{
  "d_model": 128,
  "d_mlp": 256,
  "norm": "rmsnorm",
  "norm_eps": 1e-06,
  "positions": "rope",
  "tie_embeddings": true,
  "init_std_up": 0.0442,
  "init_std_down": 0.0,
  "lr_mult_o": 2.0,
  "lr_head": 0.00771,
  "decay_shape": "linear",
  "final_lr_fraction": 0.0,
  "train_tokens": 144900000,
  "dataset": "wikipedia_en"
}
Each number is 500 + 50 x the weight over its row's rms, rounded and kept within 0 to 999. Layers, rows and columns count from 0. Numbers have three digits each. The size before them is the row's rms in percent of the matrix's.

# layer 3 attention output (transposed), 128x128, rms 0.303, rows 4-37,68-100, columns 64-127
101:506477477444495573609474476441529520533551597520416549549434504470499426461502478565513468500490495542575451482517532563446396466478527532451506442564488584445569465495485476412481460501550578
109:492507429504574570530435482523494508445530554442554576458584531487470476486526495549612395446519517487487574471443602450579467519555466482491446528479521469480465612495518515537505497434430567
101:424513512465548527535624457492555534512542567419537520520574467536474450572537492550498516585563545485565505476465489506594533465574625577512440450489537575542599448411576560548484469495469531
114:409491458576468484517369392525486393521521514455401512536529469489500542518548476515508505428487550491457493550542493518442540500496482435524491473525520504463494481446478477548510568490501562
103:517484456494445426550423469489534503548469477417499498517518389552459575453455537469499611511480389526486486464586638560535485456389443551484534523467506533553519445462592551506548504481466544
096:478522475459594541543466542475466531495564526461499480505568604587511488453464463502447479413508572579538457515536480590576432500447450539523531488448412382560440465507505503486551439431488590
114:470487504419515563476445442568431506457532499491448346510513496510567537486458451606521589439478398515507519485489509480546512476465503467494414575473517549492496545504475568495500337563573469
107:458474522493558501565441481482467540423488472512549497593483530513503522493448463534457522578554512454456517359416461580549542477430466587523541569464619493544501529451554456501504503398513583
105:531487516607496476478516525448465483521488569496501558538585444531474410560538476505477466428529496525507488511506424440503539414478481571521449557522532484526534503418575547509468462521582468
113:476490561480558508480657503482519443539413414538527479575510547513642503533516437396461563528491438504524472502514464494525439454468497439542515519478506505486493512536458464511544505481443524
108:542470534544507466459447520520451490461508437506508465401586445454529444488504436571536472497516505435438542508590534526484518498418541532522489449485550522414569547530491494487589467537597496
113:506452520446499595526474508391416468470437529487643425447536574481464411488590496517458525494539457522497583458622508513530640465459549449551468492498438577465435471598504522486447540506570550
108:562458543541520510519512490563505477483514592552451526397412447493572414525554499553588388528493481481514537464496522491427601525489554454357443448443494541477555427491546523526523459509447542
115:526448442626481568445485495404532573540516504498478462506475598491567511508444592456565480426531497497500414537509516514528464504536443434448508507474471456590475426499387481512478437540563521
104:472450587575426422500443517418493423514446475613469531460524507501493477566500440470447498521468459440455473547532440402483518544499530500560538513568485483533524529533398508529522540588424507
107:548504426521492438536425500469561471570504521436518491524515514412471493476539590489514494562532457360595453521483407530536466457471490436472429508454568406458439494476484500474584461561489456
107:668466474522520492493413567400567506492474590473473561436583436446488426503384472534567477444604454454536520549528523495516497575496522593472578551515415468428494478457479567464522498441547555
105:501486478474516430592523473493451483486538542407480449460524490521527502494485483480561374471492514529488512574460439539421548649543497433554418501534512403543493529536416459445465488514400471
100:508429575528428565581531457513565492472512486600552531381522510446488516495551529480519507415518471515518569469424510591501487482487541473378524551512543379521534525530497563507489499508560482
099:481524463474450457501483496495513492410440465512537474480572482453482358476476500505531500456489552532584591544586530528444544439551552451528531525504530439551522420506532445578417464407491444
106:494488486531491454446520560507503484519522486521506512474499527434394515427474572484527369493514468534416549543499528514522424507504511520496499520389463472491455571397459525453431569492457499
111:465457596506413527457519541521495544507576533532527522525517454600449554492450453578409464517451514543466509508558497517453529456486572477462466440530399508526517547473432516412481477380508510
102:510519459487467634528544467500464613620581548524469456459529521381585441451525489503545514442446468498498405415576459555538503514489435430485470474591497445497458504486442438579480484455495595
109:529483521530563427515501503504510620497519421525599460439467528392584477512513515475503491512484510503454483456522475587519467523559464533421484450519397482553415572525537496501458583527383511
097:505518498516443456516547526503447474506541562416482476523528422396526400417467535453524501500509476521552501526546466494460517518519648517525512490477540535520473521477547512494505502455447483
110:467512554483525566512574420553435535553443527551420454482600544394505472518526499465462411626445437599499467532541460507471464500587534475480493471494515597497440515458536491549534569546547490
107:465517521568563544434505421428586456487503534550491520545520432355446505476536452599440525461466450551435424562489497499601537468510515503549460472547567492552436514485520519501578567471464548
103:448566457532505482557545409475517525559537422428479487543514489494473562488408514561509498456491406539552530488493484636522509363530510458413539501434594471458559499566555592543483478523546474
113:489533515474455440511522614517568436515437390626553440455430499513450356509547487552562516479509511536527459374544523542457556489509468471545567552485571485456461428523640439446562463530447427
107:457447532531514545482556448506504481484400524503504445489531540422442475625499487440457537421454562414528513569461491482452475521549442526468491522450510566616475479533557444479434487484513499
105:544537555474537468440458487388448560528512522461544582570515480502517519485495538484497436466570430546541537568442465524536482434492438466487481533519496506539434502533491362594468482537509440
101:558465467573465576502468541415437511444574526553493532447448546481465480497536437543472513517446624517627469494485570514508451568493464577458470445546447529485495472511438629499549494608436501
098:555491552466398506582485542504464609526438399481518519547575445373498597441470458523533522558413561531571435491463571464509487574556492581517519531503616478469545550499527550527467486513545543
107:507446488489453467500508529483517468473521521572523473485564526503465531580510518409532471512533592496518529509428442487512565452641538513560498566502593554563458521520463494490420520399493569
093:474550492613497478505536491545501516498510467468511544489542532423564538529527562479489489489495515527526609489436561437582522382518517540483503489525518403490463541422579550530589566533430431
093:502556635547459500460544516511477452539508439509526503534497517551481503462513471405473456487558492490558520404542396462504593439441427575498578470504460476577437422561477400515544502526528509
096:506584430591571490479449530512409449421472577520457529559443453447541538523492481518449458585487481481457497542501537437482470459498518469430441539462418512567453572458525357432494430477458503
090:612494462501564571561556436500530567437464519438504554466557542513595506522522559490476489582485456444529524456507475519505397563505522459451523489485490442547499501563480546429578543546477435
101:468476474526484519423441507510567438430508453490472449524406560483529543477480523531439471506571503534437417515410517525500532424459566535511500479522474475534567522510394420525462461489471547
088:553506495501514485428593502487509452600393439520550526494497457433428556510516651447560489528495565418425550482524476522437347565531489463520493442449556526404530464406520520467404559466540438
097:436564525547523525622463454424549474639471490426552529549474458465474532462535543506524531619545560580458499550618468508531448556505505452515552480481427507567472513572509470521522613524470398
087:454397510545520520412509405449534490476466538446498523503506577539479619464529460518485633546451556493509517488552506504418502515502569481426452579532507366465510484463551588521554545469454488
096:564532481442484504521483542520517474489426525526483421456415521549534582431556524477574565539499443421427504512521507474393516477564474505516549529531530473548504453560502542452490468494423448
089:507533514588483482519423542432469551489582498461496476487433520411425527425484495482502424494627482524473467491462517433445546426524514511544525437478502366551554416383517512484406438460469488
099:496534434488504403602529517413536529439467515542537540556347558476490505482502530392496559468480474510453399478467529596505542485435481499496628493476472563479466416506467508543416538444459450
086:504518463537424540574496516558530538598535526604453547478533510405550555507486487522551518531522506444491482531473558445459459486465429570471601447526554453502494467400482538519548413506571488
099:432530463499443479475620543423456498454430456414523402490515515469488530436470548510482500480541559555406426514428516603493434558502439526585497535524494426576519503481521529540458465498490488
089:410570478476503571483512473593461484506468544399490530525535405528506481480524438516547462573447429374480488418427528453451506486552510606467499500547502531413576515506603541528549432526483471
096:462440470489549552426483476536508431568509552451507519466400482527626518511484518458529511487587504535474545551422591633517558475426523438419461500421395428404476497504586437479584505474486493
081:544484477483455460486433522546463519437540455511445430478527511535614514478533475485469508465502514566532503594454484605495594486455571481526536495418546525433446542450562383536461510460601559
088:377418516502494487510481515525502459536585532455532520503431386603434539487568486568564550428495471485461524470545513448521566483542508462540520416499437416480487491467458405525494495472464554
092:473484476429527478458519447530570507446449477523472430513452483454578536460501467543414514495476481552500481469503513493573534491553485423551524400440504536436562511422587543489558444530473555
095:433499492590516556482459452551453495621546495457466469575528409537443442525415485437441422634464537469561515495459533460479587564455515526589460516491439550431384529470528553403462538540468534
090:554479450488492487514546487558552469462482515499524528490575591533480590517444473493537565540502419504454500455589484494509482600590432600517520431437548555553554490466513613469553488567412605
089:540488605524476529570548476540443390453490475436409471504527532499449447466478499480532556520574460532563509422475437443479502542590512481513494506565480440540519525468543599501501552559612453
090:467510529572544491454484467458475564451614420509540396405527502442493493466519460416514474497478519548502478562421463409551525555459514467617535456559555515518468474527515417523544507595496497
091:478515562507503528504468467585425507481442440514562511544386498563542544498431498416545420526502488541573533596508390486539490452557521554441503566451477492559485494425609564489547483530541427
099:485591528435464611517328431640511509471492538478446573518578542630437587465606402444569535489471449489548530535533588549504482541457545501542520518548608492485535593495395524432515499530489486
100:430509569451559672534480509527511457463494494574515515452453429541443439596483502559503442478465606411417481457412503550476532478471463553460441489477569472504504442490602469465460415479524608
081:498574588500565437436579534562521511534554503465478490476484445543472565502462509529590523429448539450508529613513553586441443512420467497541471491542457435403537449568425450522482469595482563
095:530488468488427440564561505510534500597523521524560453480503576612535382508519486537548441576490462412510513503480490486480487500549479469482478564461474479432582450541564525495518560484490492
096:513461532436501561472434490587577567484489560552549535502593478489515510472614410353536510575507493537455490405442572399513506559580409468533416454508533514432492526396473457456529527484385490
092:550438554558538519535515458512582586376453509467528464576515416481478492445512493512448463531453427504498522587530506459512503464411548541504452422502523535445464539425475471494440481541493498
091:489533525474531452479451559526540491483577441497408562484576411536441495460529446498421430472500515562473461443446481459565527541481539450458487506456506422450581490459472570560465524543512488
095:511540566476514523533531515476513427486530514568411415459491443466439474484483444499442529395523579484520487460507551476573480533474572454550497540432453542450524540430517593453544471475484474
103:419568489417513458385502514540525519546444461480585497508480486473540487520522433558434505510504515445469419544533449468526420541468487537512499559487549418460494508476434510567464512427524443
097:561559527546504368538499447569469481517514516512441499543570518488500582492499469557431371533561531553609478557562479536530490464489451460461489461450387481589502467447535560494474504558461438
# layer 3 attention value, 64x128, rms 0.114, rows 5-37, columns 64-127
102:496520533544526502570581454454506423523535491566504514500536491471471523581589491476510468593551475483468449507473351455415572473492411503542530500553526543455454482525467592452547532403501555
097:454478599501457558529510505454464462491472496419474473469453500486514516426571393468470353520485532511450490493588491429555561628513507450536533577455494495548531473488498453430489521526456455
101:482485585491521517504440533523580487576519533576367450468456431427471544445496486577502571503529501541546427523419422485452434474505530523470599574535487487484601469522536461549520480501620525
103:618494539413495506440593489509480497513545536531559570453490545468395471577455495460451486515524656526485428518501495473476484517523525546619489530479500487504478591521506401513449561490462574
094:488499500514538421451555496549398477486518553547502573459489475462543436575537468540543440506580464517438575541497468439540543574397533412526374614532468527463494494488445434556546541572526526
106:470544487545529540550549503508483616450371571470565496491470472582555430541471452465536511448538586511540486478387555481403532538500455646490409592480422482523503463470602438519534508451485547
098:504452473539516462516507551511484543515440418482567449492485473496560514468547532550546561417507417494497491559548512444469424466456408577498434491585521498513478410509452511431416545615550572
105:507530506515422549394516500470521473599533523498442545505438543573438614501567522492483482459524496486589557458483610496552453573412551470492518514550502480468519493475498501557497568462494545
105:477435512514474518592508496504488496630544458552550496502483452602504487497539449512463479458457519490451482551520555598468513479493508504560486445519526545462580529536511446477552486486555444
097:599452550501547548490561552464483533498437561506460478527514456517482539526480534579400473480579445467572494540374505589552487563475501511566399497474493426496513542484464473498518523496397439
099:472464581487453514546528553503457491471535515494484489477501454563480442467485549624607548417471482569561480453478480517533598603583556530430475444541511558504554545503463490458426533431523474
107:480523529577449516506476556476563467496526468566474516451430542451521484528492494453436508415404411526539504552548519487546604539410570403559513513581439539570472542430477439502500574545532523
099:479456430560434421535520504420428510469491496486512472438450463538440547507543463554515463432441582501445472519460467500491516476462501467481621546475555401540568575544515523574430556506531490
101:516547522566471421551543535522558587484517542501441506579437407440426542528549452550552575537536458546487584516510524549516571567575493507536532512549568559420499485482583432548447557463486535
095:446484492555436555478432584438495509500560527580488504419542558452567552569521431460526516488566524541522511510520528583449567423558486461495495560515535506509456501598560494428535469445541543
102:490518455472540499542551462534435452440567509512487458462555452518498474562527560455450461514465554567500634527463449574527477506521537614530481440448544510515450495523445508590487521480499512
107:474499504583456555491475584496537537578446541509506559466529512570518465549533384550495459503477517568459598464512501595478403535493554554527461413527386466482471503527545469549441508437627521
098:506534500631472464608509473482564476465525462498520500438438541481481486415584535560458568528541527500461510519490559500499497521427503515614482512544484441562553476505485600596620542519434519
094:422397536510498512499444481512515525614429509503517553431408535505517497527519501477429513454451532448545563485445415433584532487485553484457448463530534509516481472477550569431480498493491467
099:509522496472511449498506479457450588508486494502455470613594454510555543509418475401515484476503452445526527562470467505485462423407590444599499474556473644401498483408595549483536466459500474
101:552352525495524547581519533468545507434589394467521494472534492552526473552433483422479497594444456491555424452490575513476507432532477486448517504470495537468520500464493463516482529560479503
099:570501420524533495626462521484513547515510481579448515415511506530564397471488410486545509542543439511441416487436532579567469523390509494508490595466496624529383479549470431491471465487443466
101:512583508607552574553517390425530513494377515494468494464571533503495531505561473432475583549527464480438473478509389508466477493562462570446469463500522467520434437541439544504522553509544430
095:565555419507477488535415527484514582495519465368432558490543567535514554411495478474442512558446429516498633451429483449504435524499557471516522545422435625628425528632491433489467449512496518
099:454454565506538477572532490586498501580471507539460495565553519443492567398437493461539499507511494516511526544497512570682511533388481545334498463436463543518608500519479503476553461483451552
099:443447524555575519480561508490511580547470387509481471504493446410469532436507531590514553609499520398556494512546421544493491532511454497505558481510397513507505520483485468533500409484374479
097:478439589541437470548537507474587440527442494586548459470542443459506484456526465486443505494546552442521562437473521472488442509522497524375450508467555586581537456540490500405493570560612531
103:558498467473512495496495588456568582484553493585597453419467594498497490495548486520440550450504483415566510546504505551530407572523488541583519443477591530568506506488536566418508564483455572
102:588435469519460543515477492507550530467530473438521598479438446453518519533534488453541495494565466550491569644603477552465503543562455535545504460545404477550526512424536485469498512565565495
104:525467442592475503498480515575538518454475515412490595488523504503524481469499567534517534449590439447535510527599537457533555569583493472547512449529465476534455589472453531422474581495562507
100:442500561470471502587483502491597468452573529455477524522530547437526601471585511514502500524574421557549485491494530482461511461522476527584505493522527527565515363456500473567447477504509429
097:350464450445523510532538491439521471497452627578371537541462599519496443509491457478470495475541580479477446542543521493528494536491503527606457470456438560446585539548519545585406451554501478
100:464530557496477557474471419491408442535494542521451430478430527607545453471433581528562541514554442494487506511544460455419476535493502492565497411459455531438559461505435556478417483518486528